Weights of a small transformer language model.
Architecture: RMSNorm before each block, learned and rotary positions, no biases in attention or MLP, untied embeddings, normalized queries and keys.
Training: a variant of Adam for these matrices, 15135 steps.
Each number is 128 + 32 x the weight over the matrix's rms, rounded and kept within 0 to 255. Layers, rows and columns count from 0. Numbers have three digits each.

# up: layer 3 MLP up, 1024x256, rms 0.111, rows 648-682, columns 128-255
# down: layer 3 MLP down (transposed), 1024x256, rms 0.115, rows 648-682, columns 128-255
# gate: layer 3 MLP gate, 1024x256, rms 0.114, rows 649-683, columns 128-255
up648:128170087170170169130117088130089126139144137155090096168082155180160157168092097173070101133136184144171124114060149098061137152092084073152162170120107087112120154133148111164134097141125144111098096174051115122140080117191087053093112163146143173182144098168113131106157129129102108158138106079107153154129088153145168121156123148165161115069102158092155169101091141176152136135136
down648:130098151181117156129111136147127121137137116115177108119215115130109141111127105133133143114147072057166110176137111094162151146092172112124144121136149135117148135095142148138097040070141109163110143175115148086206109125160154127138099160142094144073098161081102160113109135127116062084113085135186102128090121134125098131144155105134107130090165122165104145156137144169086107081124
gate649:171173148123061150075156120127105109154148085145081187127147109113118169104164161114061101133124179125122100062109130079135096153208134145070112118119067088185147097130112202104127167112166085066114136103113149107129129139056067137174140069171166123131154133176160176124134128128125134096130104096109075104135176096145160127164141079200197132144129144156195081122079084160164118125108
up649:145081157198128122143116162125191066090101139188091151156123161139126140095208053139182149114101152180122164096109107127134163245146125166117127143144154064148061149121143059083110087128076154109076154122115115140080100197134141134089089107096188108182088092125156127123101078134146168086164149102158123131154138092130158175152111094134124129118189124102087128112140103112103124084065
down649:164094144168117140162103148145144145146125104157060147087129128094125121094071127130104122143096148203089129092099073154170173182118124139130116083168107133205167162131129125131084125137154123172142184114103123118105095174144180130179119118093159130137057125183130125135120179174162120151110137143028130083097182105146210141127137121080104099129108108119155108115173183091130170100121
gate650:157048143152168124128173124157118160140125115154134135073113105148062122114142172182062137125166173141103096142104140107142097126163104113100124180098126082091121123169063168142073091137142213167172125090122101077131085174066175107136151102133146134132136202109158134120106130142101163148110128108099101083093147114103176089180088032121085133106108115144117135147103105123138116186099
up650:057158133179105127094107114144135127088108118119091140089130123182098107135087147126115105155157122109150093129107122106164083121164115120100137165123081215111120063185124097151141072182133177181184103081135086081118131156105168180130110087118163127162118116188143170149139142109134144062132120120138120091130120142182201093152132089070154171110153100104169127115118142128142159159121
down650:127069120189121104132101103163100133123164077165168094118074192088158160164090160165063168146174090106117067140067192120196107094157142123167146106111124124136152150097108156131127119103165108149133127160105086135098098092114112185139122162131157078115181130166169114118098153156151110110149143085119126117099147153137115141125101139162178166116128135130131192108100068119198159163111
gate651:184070097131112116147131201140121131163165127099172134081133115134116100091129142176175089150156192215156087128167118158127112153174158171098086124147062135129149095173081175096139099142156149110114100120144142134127127096109106113154094186129142101142158093149151099077155146110095116097204109172121127069137093091099116089077131064122096112153118211114135137148173100126136132153121
up651:112094098136147163062125141138138106150136081119097124103155092083117125113099131134081157063145099182177180202137146087099116135134134181049153162177124216096134108095120164087039081170148123089059160186111037166137146172134135080093148126117117184125143203071078144138155087124139104136111146155140104145139080101151118149142147130123052196151118120128088156125107114126097153152158
down651:066071142088083109114141116159139178101140114116093062115068103114148154098144104114139127135110198151102176079141136137129125215133160118167084100042111113142062161183195097149034154137180081148166203168144165218126145036194093129133119153079070135116132163135123134190142150165132109155090158116128153134152105106124130116202093124157113147122138113104126185158143130117153111105126
gate652:157112130066091143129159073172100148138111128099127148070148144106147084100115142091109119129144143151162146117169178115068132125105141178170112141075101074110145121118076103179091116131127091126153076120149148093113141139150133135147114084061096161190104085112169136157124104152061124082196124174130104155131106084116104147133124145155104131121141117129125092163153165139131085144171
up652:142142089109080168088106141154161136189161166146069144118096183152106201135096102209120134175101129111075091157115102127161087097154120178106079110131129093162155070143131136157109066148132092114152166129105170071172149137103122213157125117148122175144176096112121112077138212135085122142097141129032141195130059117100129090135159046183136142122135139156084101126155177126144117122101
down652:178173149117160087109049115111117119057133180082087155130156106132104120142128131163165218118125130100190125114141114100095125160104122158147128186151081123144125101178128114097149113183105160132148105199159204123189124159119174175137197087108142089120141093111160123136135184138190103160119124161140114123120167118098099126114184120114126114142146136118159139120171092122155103177149
gate653:202215132095061124156146155100121083185142113105112070128158137106121112111145150173127136115136082134157096107117195119116135125139161133097118146107174130103150102222088198173078182119093080081092143105156164131119162184117084153104100043093120138127103157154143119158102145152157172107106117099137167145084113136149119173124169153095116171159129128155136150108068144195101153122120
up653:121095189132145193173113138129194118098128160134143142135166071176118121121151129161149080126162193139177097099148095162141050181111127091082114105138115097135101147174132087099147159132144158174137175069095156056094076158130119119183087146135084130142140132179110107089137141147111113142193177132069146112143158115130115139128068152098131084181115072087186102125115120167090143097141
down653:161129165096159092107101144160158109160106073152046077159109168154143109138126167149104124118126160190119084140104135086129196139115173093127131146062095170131163154145055142166171118115174108096132079169193136118127122165173134101153166094187058129085131115179086117186142154097157097088120152096136194166139156131175164175133142059169138090134171145135135081141097137177092155143178
gate654:122124156138143082049120183130118107119125155136086117117171153128126131103131136139138086142107161120130114154168116153173139123116083130067113130116171155149062152096115121108172147133125142158178125111096154114091134134083148135173084148138181114084171119124128152173132117152103133135127154141116070073133121095095111135131102133140071193132174110112081180068159137140162198123121
up654:119116065065105140101091171120148130125136108120123145137141158146101127173145113122099130136142090097239101113140123120167091170093104155196125122131108124107093074086126118129109151053084116133101187086137134180169128171127139110107108195196111158086147134120103084128166100143214115150121178087144146163143132156111085124156101109090164159133122102137098152165130131125131063143156
down654:155058108122106144155112101165138132118126122123162168131127225156151168102155083135100103172100132107121132099124119143112008182167153123100125117129165137130107119048117149137130122147092141174093116130127131146096132170114075124119081136143153107166157106141169117104092168141120137123145106088140163201090132148119096134162126160106198122116155131157129107145125103057086074144147
gate655:137139117108180176147162100134139095130037117126124102118134149104159127139185149103127122112113104120176125138101151107121142125139145101128083139092119130150054148147114142141150127149110121150119119094160163149128147133102142081093138136116139111092116088139160100129083134163098123121116165165112193048124129119179081152110152079109069149093187135086134188125093074156122147114140
up655:147119139091163145121188089140137109148072173100111113153138077127185123095109146072111141150147202139138160094104112146146119128180121125102115079146114079112148125135093136111083160112138142094117151097150145162090150166152081112123151107149131124124116184120170157132110115108161131175120114091125078093169109087069147143074130107090097159154092182153161117130122148098126111128107
down655:090136156168169111126096138128155077080113099142111057160239160112120101082130154140159126156091146130147184150089117116104136127158186105105126153133133124070107152145152157124143150148110123140116145109117142139104154106127087084099174129164129129131126129095133147095135156179139090070101123125097125111194144119181136095075153086050115154097152116151149157113043096172135115101159
gate656:149172109161131124134180090157139175124138070106126102121146032098164101070180128090181172104117191118134171169161148162161127142201133158146123128201120208166065105191123136128136111143170101056141117094123120125136103152127168126097123151090125126165148184101172140113098144143118153160131097061091105125128139116123159148146085131115140164116049189131128139087145110153102107151120
up656:137137092093101121089102203101115097135167088130105067163122121134012135117175162167067146138121137096214145136169178174123155104105134091124151121126107133088100113133083188111095149153058137104117132153103103126131116112142087198131160148126103129197142143095106134118179178134066177156148197108131135151142056126091161161159119151132121158122171114139085149194153157109168101139153
down656:025118166172121107141088158087148130143199174124095145122134151149164102132158144179106127137101134125095076144120166147136125130113152143090089082059137161139144112081133078116117127193061080100117176116178117114092157104237100109074174168119127140140133206117132134169063127068155147113095161172113091178183114089096072116181120150084111140175153163109127147138143115134155105175105
gate657:130152120159110128041189140192148130156076174137114173100118124139087139156124112065134170099137144132146162124073208120087148151127174143104086165079140115172132147162129141132138165139108147099116194090095057148146119161113138163131125153100144082137172069149159103127117141131099106186139180153169112126115161145082163141163146108152045082122112163026174152195113129185128157180180
up657:153172085157139084148121194077114065071123099116130162126112144104090119120102123127146146155103100119136115124137167213137116128113089156150074123130072152177124180101183072098149100154191109129209117081147123159156101143099068120109090139136090155101092106178101109125081137071138086100115150175129074105144110125136108180105141175158149155129155135097090132119077167189096138098110
down657:144069101116103124151108127129136110094147148104180143193172068158150101146150099122145142144095133130080144141079115148146129100087105127153085108092099126125128115171099119157154142180125079131169086132045181143157131084115128110144088121171151149144101154170081150132172101150135144127079127109162128169150103156150095143187090093199137152125151128108111172186163119182096150114098
gate658:149140142122148106102188170134124110121027162039119125117117068115120120182165079161168106173066129120217144037205092166121119120132129111087097128165109161089099103183164181177146148150169132146129058147156166180110115094116127075131129063146130157114091124069097122125109130127156133119126084165102128136176109092125165145130052114124139076119119165173102179110145172138112153180223
up658:094131136095120172151157103134103082161083116090167074083113120091133124101084080101127087121116095176084121072120129085099137163139127116125107102128106151089133135140112161147090178126139133072149152163135105048171164118095107199149134121076110120156132075140121099171126101102098111177091154128125145127102141075082099075164144169167115140155169164143141072169139141131104101143128
down658:142125096149151164132173191181084098085134078070124190140066129152150136213139089105152062114147115111196092104125093119122175134189170228188104122154076114139109109125127108079142107149139113093137093166099171131120135115161140119093132146135195167156162161094143065077167146159170116093143094144108168110170077142141094134162110119145129124148044105185090162161182135111128145086129
gate659:133093196166030118065168151125169149134082109191082108100143148192086078100142134177098093100145162147150135076110111147085064139103156141033055136103104160059128084145106115098123135094104128138173095153125126132117116171166182121190131124084146119208144148087124084167151097109154081092138106164092092155081156074164122172128120114132106130141157172174128150130140193195113164158153
up659:114090139114134120108133120122151113133163107102100178103125125132082077087123136128096165158167158127089183148121142085189175073134118085136130124157124082125131165090102138114085069165174163142142135146166095139121059147107149112145131096108177161131099178105112108125108219155115141201053133101136137120144094143077089133100186150059085096146180175164102057134148155113105129071129
down659:159140115108143134087120091141171108121112057080142088126072156121163092147132189142109174153150116134146060173181126141124132135172148115063070163073139106183144079115183149114117122111116103146134170158100134156163156087159075097150092152140066091099149058156083117112151111126120155128119152156134107124098019144127168139111164114141171103135146078164108102103156169105148097106129
gate660:153121120125139146158168168099095167098111167126139119134102146108152111099143149120108182132100098126071123106142199082177125130138181089153148146116134129183153120119195153117079109114168137192133111143204123088125106173092149161052089159150186136075089112154165150195130130177134051165066170123118099159127075138104135155095126053158125158147151115130146118137144146185187153149152
up660:120124189076147080119143140175172116148061182081134146120084132090077135175162122103175130167108082127064102158149068058094167111161096183067119115096168110159125177098114109102100131115200139153162183171162150184042145136167133130117187187128159122123130108177107187111126139128117179178075110078099125136092091145095117122131106093138103123091162103173096088125143160171114155172098
down660:164157156138115116141067097182122106064127139174103116066079138095129088094173045086114079108155149137125093143149086103167142246166195158163136109175145121086125133039139086161063113172183120131161086088164109147120155078090112139119086127144182147107107133132139121070206106125120095170117122165123116126089161137112113122108127131178128102156137151131084075141089131140114160096158
gate661:139178113104062083143140043118079132119159124178149164129169114147150122156129152128198136143112078187114100075125149108140129147102124087116107108094090125173078124107092096132068132109179099179117128166161108123088165130088084160148093119076142144160130125100094153215176111139139130087132142127116107171147109101175124137185128109111146129149118140165098140119091124103060130124131
up661:098087063151139094100105121134122166134110098111138133085085082154127111153089172098111184120063088147118116159149171144131113088101076118157137140144151204129123161130206101182143144063094148169168139124121081014167116099201112158109071150169139126082113110080081065133148146084066093145079135167148113145131066121111094128100100156170087161122158112119163118139133115162119104125196
down661:185158102103096126095148142171195143145122198095109143156074128154143139188129126136093017106145104139120160098170098103138146100162130160169102147078100178132100170094144172057112066139155123157098110151095127066112108083138121146077120155069218097140162139095144181168134133082090139140130110132068084116136166076088068114162141104081151137200137164131126148096066126138116135196111
gate662:107101091126102136164181154151124142175093094133146155106190063109182084152128181193128138137204076166139122127117165085076104155114149088129076055092066047114148104087133125133077125128072046121155125121134146118142181106128125213154139141132148115179131163139132134138121161153148144126100141163098103143070118085068153157131112181178186098077100156124085147199128105154149122131139
up662:117106146145110185144115180106137134202158207078126161120106131197096186151129136067101116117154126141138089148135074083092125089151136077114153203161123103159100115134157102064131051050133160151133129167118154126178153135146108097138089125068140053070101129131068122082153169144102157073107116161113106170128118162149151109159130066122148146135116092137144146022152125160067145139073
down662:116092115143154163148108099137133150147171178148128185078139122142155147125137156097128160125120108125095105128140113159151063103129107200120112080127081196140190164136139033179126163175086109083124138118144149161112179144084147162160145114085143153143121157148116159205139177129152141120140081070094143132148141110137138157104170145153109116103117120127092123137115142112131131132117
gate663:160098121069070202107130143137112105105102093163130154087092088147130158086174175055092105097114130092136092115128117153113100101139116103149145133129089095150158116140051162146131102092150036080137143144078181115104099174106096148142147100130142091141208121100154114184084099159152139166138111127110116171084141110066172132104120083131125057132090142169143148111149110080131109132098
up663:041106193124111150165102094107190117099142130092134144097177137122202157167116134090082136167166161083138139111133091142086096149133099178164131132159178121126160148176147112090147197091083107143159149169109080117122087147139146160136157103177117125151143109175178106137160080131158125130101126202206076116127151093133163094168149120177166086154158191166101063135127162160191091146132
down663:161182168131135142153162145156145117144111138129183109084114098160108146161121123099107105118090130124153142121082134095151125109125138201143062108077155144153161091159175144173108160101105195119089152185204096178161067129135163172133114100083124164106117094127153135181165078139116086097125115136120083112154061096193105148118144068138146108138156087124107140079169107175119155128134
gate664:127180154135145112139177138144125097164136152142050119098102124104087157203042130123117099165109150055061116091137131103073122128178106126143095096094176124156096124139122186143089129147121126171095095097153150101105071098085096154113149132113149140112130090078181096135080189168104201170124154132080149086147156095107137130105164080136081178122126141148221098104143082094116111141128
up664:052091061121091074066118109137154135117158139148125131097109101130107120085121139159192142149151152141165121164175201147123094116138169108084161108131109099106127102171141077156163084093114123142189095046159178143116167149147171146176136130119137135114155090128159147160134159124094113135094140140118099137129071118131157096112192117095131133189094155084139116086145069122110125166094
down664:117144173149160059136129126150096162128197115107184093129124100119171140108144132100101146140095078176129096153111099152090095151173123072121144140091141113128112096108147056119110119161144099129119123103107133185138185123153140126198109141123123137142140126143134176094111127146153155120114134126039062156126124160096126126062108147111131029197131106161145135079090166140168154154134
gate665:118091119110092151138188079118104094143149099126170124123095123164159130155162147161179161122143089118115088147126169141178106125109160107105159161104165151116132078134178098105093132103194190100178115104147138139177100165094108050136116085114122118101111175144114061184138173126102158131116131092108097093096126087122130170148056151148118102074093088158127091167122158057087135165136
up665:178086091119145212172141098164170107082161193166092172106093129112122148152121129121151170121139044110065141123153141143097120125093109106141156108130119177168071105056118143116088107143148123118101211109138108092091153118111117098137107098121113121157130113094141148142128128117120148165146101165133128133148055103135128062048112113111107127127153097162138114109168184095105131140117
down665:084149137116123129194140125073082170121149094160142091141228090116156135109112081120147113146171163193148055151121106149110083131156148114151134132112137162150165104182145130071087132172113161107060129147034107157117119120107178117128092129093149144104119129101128104110111158104142166152129083096047123075151153115080107154065190120131148171051114109162158136062131117086130150176120
gate666:128102146159072080092146127126125066106111130111178101160152105057186094095109110157130120133144204168140107112123150160111140138167106144102073141144079129097113133135125140092054109137156069138151140192128134120105101208168148075135141134108193133159126127130202077174200130170144166126133127130163100149088124128065132119116150130096110090182161072098119075185176101083099131130115
up666:140085103137149166131138186133090080139080192143125130101106170138168067125172109136110133139135137060139101112169067134137108090103125130121151115139131084136156126171112101127138061135086160141136123162131159080122129053072132143059155090127106064105121115149191132113096171112129129087087093113152080132084149107080136094071148144094132157028129126164112143081112093174098141150096
down666:151140137112141099115097168151075146121108112120161128150147116109187126116194124146092064154186152111110157099069143111127107100157120140136097111133134128121183121134119077110123108154142142080148131089149177063084131204186182120076144087146148125094120133127103131140162071167152125190094119081144120148122170103110087108150161112078111078125149177181128145108137139096114121159094
gate667:144123096092112153176106109078153171100154148226149162164125099125150094127097152158087103119139114116131104110165121198148154130141082124124063120166061128151111152047141157145155099137135130108107200163104173117086200124140150119137140132126126135099130096078132101148073134108153124139160069145105053048132142112104153143176151102172076151219119149156134163132084129098159115125123
up667:110173131068137129126104166126133085156098153149132115159125192162110171125152148118138121077152046119072099136131060093138170159130138135118102141113165134203120100108145192078141124153118077154092153122152158075188165147120070158122109155168140093119134147137126144104109131116137137177116092092094149090142167132077117082087164096077100099136169136133109195141074099085157099146190
down667:065062085067180151155132099161120113139093109129117182251173145133102099124145146114168153129126142152115175155119166143075098110094125133173073143144129163145145149060120138116132098195108092074085104141058164164153150134128158166126130159151144097165198077137096099159116133146193118124163137146104097142143136074115172117113098103070085156118178148129115155144204178122140099112149
gate668:133097122084141101149157128095118113186135142131140137097104150144165084123194122154087057098123130102072145095151103128147168073058184088151112152116183138157124091111136188079056117166173115170123154137147118090136077156110177123114106156107127121088101101156061098194146138136142108125117175187089132145094171149127084106122121093136143124161157181128137160140119131088157115183072
up668:140185164209119163148109136073148088135106102183177074113113140107100107193134167115132175101081110125120153179117152058093136179175184188115156130090118143092138186128110081177167124157120166137104097187166159168212169141138149179159158109165128112191097124138125167064131162162135105108126136105190121150123112107124126130143188088135136147124152082134131130160120155132153125113125
down668:182167146106118093075221110181100159135140143109112069125138103071080115096107079220110134127109102135118103182111134153156178125145176114135153095132108078132137121131123094118120128124099149057126152119172105158140197140140088147118179119101160099149125180127131161108090102088165140103110149129160140089101125124148166160138185121143147119153132112096117091132110141114105127086182
gate669:109122118112117048112154181140066069177095150108095094081108113108142104144135124153122101051171099126233133168130081089118107147104163124164182075112124093054105112181111097161109126132107149123189153085114163125161149159149138153150117089155115105116158138100039198117155112098123165092075157088143123104099186081093103142137146160144125166110162095094124116136133164142119136140161
up669:118145165186141115128123163155123097092088083086119127091106078141146145080137112195149149099090125079109121116191080096149159111141115184113195068156164048140176176136134191112132102096098144139144124116153117130126096125104124138149128092124133152106128140109162114132142065131137134171117128163122172103082173147096086227177128115106076155166107155114112125130141153102062135105113
down669:155134126110119137142073160077142154140133128113080129118153076118124144123142109114128144098129145111150143177172127112096152136114153135118104127062141147098139028181173119151131175132090103151173091105084157064111108172173114118142201170153096099118107122111181158112091074066141182075077160113105140102122143073146071114119121111161141127132115127190167042118116130089096080160107
gate670:145233129123051158111132120112100173148135107117109130145163130124133109086080054067168156136114176116114114120148104172168153116130064061149115100119147131179168106145113136123114090132100044066139156127156135120092128132145134136080177140116124100112138100140182143118157148110179208156168095162118123164110124125148104132133054116163179087112156107140180129075116132120171101149095
up670:166086154111070166156118081108107122114155116119136151123119154157112113163178112141185118159122134172180136162136104110131181152090113115116156139098088167139115149102169136065161130124141156136187161190082155093201125147090148193117081125128115097152088130094133149165127095166115121142093109101132146116166189145128099052129188163113098139147114107169112143156115109142081194074103
down670:112173132158153129115160142097069135075122078143117056107138137158119121146179144052116136111144109109137158121124209120114162145116157088169152103096136140132111108148157157179141114108126141098130091098092179152164147164099133174090113136153160088165169150141121109179115196121103027151161153058100173169141143125115141127149143130108165148154101155125088070158124125123140140112098
gate671:157137131143154174126109113136088036144112110124092168172104144150120112145118129164126153115095161172155120102117167098142098165119135114154163143113156189143144186128181171100078172143124177126101098123137200205123107138066110118180086123121129128148140194118102170088096110112134154091102126094111093118135161105090141116110095105178084101145142096128139191125121123087120134177140
up671:110094055114117131109110138107080153082091158129069095128125131138171150131153108060162154201103109148104149146125105190127139134103111160113095131147154150142106122168122093092180101156127119055111109104096104109123151143182141152124111122131142116161111159136075131105142130111101155060103165104136153109099182128153069096095145123127113092110118145160142133140149065080225088116118
down671:124130064105117081132181131143166160151137132125137148174117158072094129121103092060134106099112138086047081114131088125134115141097151136098086139089129103155094123165082094137159160085183196104110113128073117086112091126182156144129136163127142161095112123126052133157128185117129091140138124133110151119093146122154080147138110091125162128114135215138113139048107167109134070093132
gate672:125158100177156193064163150126081102123100095100117093131150101065151157120100101115154080125105188127228085089156139066113131064167125112149149113127146104165153176189083148099142136113181174113113169150152124122204168160098140158180168151097125154182136170179153096156130144117118167155147159155124118103134118122163128204171107136099084098156161197142118116072115160130133148146153
up672:150075110111113158097150150180104100100101089082137086113163088089187085118112133136210146119129112168086139141153135086121090168107110116143096120158134118058154089193145166144128073173104113142096078115126114144173114174097091143163185110125099135158159088109105123122126147144175135134127165115123134157087133127174123143162131100096168082070098135131089165127158176149124153091138
down672:126113157132086150047111070101095146109170165147130189156031130130104128073159086096095132118139165104144126132181162176075125161091135101209108128050163149148127107121116154148155142086083085190143081158157173177077176114153131109083106072151117181108085124161197153171111118157112132168144175161170136164142212117130125135152090145163135100112146104124107137192126112137150138128124
gate673:119143113080139127164169095116159085173135126201128165127105106142133076124167154128152093137137125169156122121125140112090120083079145109111113208065115132137122095118211118101099151150107175126146186153131150076080145176095196157156101155144111074161134109093114105143179175126142131151114125082131097092153087117134083144078069097140168101113142159148204148126117109145086133198115
up673:164127096141110168156137112084098134146088122125122129122166122115135144203176111128090094112124099152137132186141076097076112138153184165118094132111132140176140119097132114166135167108149116080153195130144161056141106117058104122102127117170130141177189080127104118139163191125153189187142122121127153150082074113155137161100142084113157133169131105098172076118108081131118138111139
down673:151140117140125111143132126131105133147138182158097141059089129108182114177163163102107169122122111092122182193084128113163163130104117145142168132095135110165102071103149122184124131073135046164171166105162132075112109146135126113096140109115155132123189116098172155123142173108162178118108137110149082125127150210119084151136142169128151172120113116104207130147153106147100160104121
gate674:151141074123047140183134156103157102161136129112153150214090074085126079110104191155154096117159115102177137117168094145072139134099106101151073140134057147151129113144149154153156157112137128108105164127111172115151133114104102177170136172142153142141207131083142110156115121100128072121128166103122108121126126090109141121120095064111119106161093152198103077124109100130098101149166
up674:144124194097144086143146139168113162088081095107133114114174148121101093133176150109184100229105118101112105124103126144219105176081110123105142141161115127159153118172110133097108131115060152087106140120115107093132112135169075102149155109119113120086115127116109189141125172114113147093103091154126152130143158142088098117132133083121112175093164116159123100098082140120134158148151
down674:136117123114139075081101143119087088082101116120104142149163144112172181097083174129099127077140107112151129120110136152066149121171168145119125093105110173084127145100107135123167101199185154120161080121159069132171144177076119116160130142113153146127086152119099118123154118107176098146148158124172090102137113081141165161057102128127143121110117171107143151144123185121170130144094
gate675:124107092114058136151187166176121111130158101067116176112157116153112135065144083126091088109148168147108126095109118172108156174160058094119147145113131143121060125161132137140114185126148127114173152167147144120156216163156208118120172142133115150120166152091091119080119147160098104159158124156136100134102148104096188137162085122131164153090123120164154120129139102132158101149182
up675:094144142086187120108142105175140110118124156105151124105159095099133105127124059148158145152177095165161114143100136120106115174133082150152112094118137134097148136152128099135108137052137115163127129114153092142148140129114165123134148172126097191121147111142175040127061171146066138140168095148102140147140090126162124138114127183112155177080156105142154125113078074136120116112158
down675:185103121093152134168133133194096111100092124102144073172209118104074184118148142185135155140160106152152125143108140200115048095110077103096117093106140148119116131113100137091169141146123173111073111109116119111191131153128148123159104054161095088162157138150210071100106131100127161141161130068150114154122157147165113143139157098104090147093101169133132204109146114119134115140163
gate676:125127119127190128167171069148121134123090128105082125125104167090146129065081115130203148144146147107120145114137161140206091096143087108090136107109188136122095093131106129096127079103094177157116099089134153129168138159111160153106137085170117107108125140135165096101112080104106093178145120115111132125130139123121123131135121093132100111128122131114107081126087170071156127169186
up676:092121146144127164114151138138158103107074209152122177159197103153147176152140124107120117091166170138102100109085114112146110172110162132168158170150107105097156135146177135163146121173123144155080195124163087134193126150081137124161150147143134157123141114168171137144202165124207069075179095131136078177175130114149077198134141188141106113128162113143152228129142124167170120119134
down676:078185108198114124119178140116128135122144123161175097097150151113106147136095137116129097108150100110111134125141134153176106142126168148086167121097138135116152129118112063094105134142124129111154188107151111113186131128106126090106099103099217121155135121136115157113119111120124115121051110140147142183136121176083149133131138137146107140144113121101153198126158148133133097108139
gate677:118145080050113129106166135123110132158119087141075077087110141118140051161155149158141117083145175095129045134146072142158156127167156131095180145070146071134110132134104129126065123122077166118123119106081096111144140153138072114119157087133148126124099183155129130098121130167131137098185178219095140149140083127115090099128156153139076092090180120078115124165127117068141211141157
up677:109116149095066117136105133084111155143097069148088121082152141136114123123141140174100038111082108120155089120099106114128109115119116131139102109076081112250134138115050151085081137096164183096148131135074067115144207153133090197133116104137182144157120223132178181121131117086155116107127124169116102123120158142132130093167192055127106132140163152110102168127145141113111207078063
down677:132115143105097082095124103133136153098132143160142201151074132131177130145119124117130149167097107108103085162137154148147138113041125123219130096168103145116136100113108152127130078125137166116159170135125126180073128136065147130099110142121129113170083157115115098138090126084133152194138067143140091089070152155108100159105152126179148122126170176111187158130085109143125137177139
gate678:117137100135119130124211085102144180098157122092133151113106128109157065144132132104140107080186150126173141138137117217154080131145154121092104133109105154128094121148113183182117184107103109142102114173109123124092157113127126173062075129093155153146148123135141132147198091118129095162120167098122118144085139100117163103155121030085092159134137057135113146106133098110136175145132
up678:132080115132099110101130135116097100155120132205122099123159128142139136102069082149116185159118122170092104134102150094180147113050122142093183146159155153207110112074166092104109156106155155122157113124120164116129158065118162100142122107158128141082148117116161117144141124165129129136132145141183141192131120110060212060156131143151216083131121105138126117106114183121174132156068
down678:118160098152102114048176148118154131161139115139163166169038092144177127133151124179105154064176088118109052158113131147149038146148134162091129081125103136141192133122174116104101125106134140186174195158125139105155082130134120123112107112137137170142118150180104164156149158076142129136119106109174157145089133160142095103138110112147148141144107111119138137116141161151158148193107
gate679:087080153134147128127180104137155186108135141129117178064092131107063126160129124174118108136101172151161137127124137170185104138089145078098142119100167087141114093161160124113071153119130009139200148125131118080109140189089151171118147164128133075135179140151162131114123114114167172107160154074129086135088118109117132154191141164105101071141126126115109135099072160111152107157127
up679:128178185117072143132139112133126165160172071132172113141140089149131135120100144111152114187107207142086152164088147124031120097115085098152100100159136097188097052114157100105111079145093092106179122149104181118169115088148086153145179198078131119123093120116146126087132115087102127146104125080125094160140117127142084143166137071093154150153064143184157074121185124189107142120108
down679:095144117107151118123132127114152134177129077143145057135174067106069173128038141101117126140089151125126092128155128169139119083109135102067074133152163132179073130198166067145133126121172104144151142117110162130158174152145122118129130233106161056116094133124135127094090124079107083147140085106157103123174127177107188106118129174188130162111113118176159129069162151140188096167161
gate680:141136143089143072114103167114096103118149102117130130122137141172139132157128106132145161141190120161117106140140154076170145120152120152139163168106120201122116116203124185115111084093079155124155114161140142065130100098108160072155125103110135126071114157080138162112053124159127162114097154116159154143098160127214091106149099105125171139122109071109128163156178200129133191156154
up680:150100104126162136186122099170089181096153160130123122096118039145171074173160136167133111154122180103165098106120100153108107145079162098159137073097121117097084092137131128144101166094138107128112159119169123091108118128113055081135255134170146092182137129114138155097144154071108119108106087130159121131182148138120157175085143184100126180136180110155119129113166136084135110123103
down680:049060137170050142126147146146157118130148084093155104081150047106128142125107077161118107101143123128117112163122126101129111109118114185099135117152160143186132094163164086156172124127149133099100138109094091130193179085149131141105072135147117118126126165085103088136156144107088095107099099064154153145118149090155075143102165154175106179156145133091107147130123124092094093123120
gate681:142158205165105086142157178168052136114129142164092160102143149161155080139218144172144132117148134101145058152122139145181111110181158094138139115090147064098101208158158145144082136166149111148103105134129103065137149106132095097115139113102090171112186077166192147120122105163181118069139137092158152114127228103101132152123079151118116142108137133124106115116135122122121099172133
up681:132143149139119088129118094196158125121166166169100095142145135171148124179180133129097101158118150145141102108086092135127127104118111118152167144148179052065101147105143165123078122124167060121113155106114127125138126121150091139126148125121134111107154147138128122131079088187136177135071103070166172110106156130146112064110127156099103141140108096137103116124161134186080137137126
down681:105145156158118085137136098140039125154131179170143129113157124149098162169161142138114129122133134129109098160152165100199076108128103106161172100125137095104098175129112143114142182072178124140137096107120115089175159162142119093121133119123139174128201072163117171134163106056167130103107118084147134108113211112124122124080122139085135150130099175088122124083148136152152127118128
gate682:125159152180190150131155141157114120169091093168133108151167072136110128104051126121096147108094122128117098129053125116179125073070096087078148114127153093082135130155146193174160183150173103148157088128141176103133191106089122138122081146189167088129119085168192136154122139136143153090106165107140138118165094059141137079152059079118153126102142172119143131143162112146118101125107
up682:150127143124107095116131139187123146157093125136127118084122149159178117057135169138128135121142142058154172092136189234113137098105112119166146132119148128141152113158159108106125174167085112118127062168115141153192120161179094161121144144106151118129138122167205209171116160168110136126152169142190114108095132147124110108156187111113129193098118094125147122114153129115119115120124
down682:137151058088130103075130117163173114100041134124133148129072096155081100143164124161114105136192114127191118092134122085110087113128149112169100109164144104110119138129108135139134114092205118131141100096066100115148145140133142163143112235130089129125138090117162123085141188070091176151069070051153131156144148125112055103118053149162145134101107099106112154065146112152128123124169
gate683:159134050162137130103169190127084119142130175129162125107135160093152096123107160132161063088112115137083127144146184111164133152138059145168130126135145178125165080108057136114130074107114143094122123117149134151095141176121122170111148125102159136112138142058130120075199153099198159120076148140096107098100139184142148130135104147188132082177179073109139156071135090146186089141108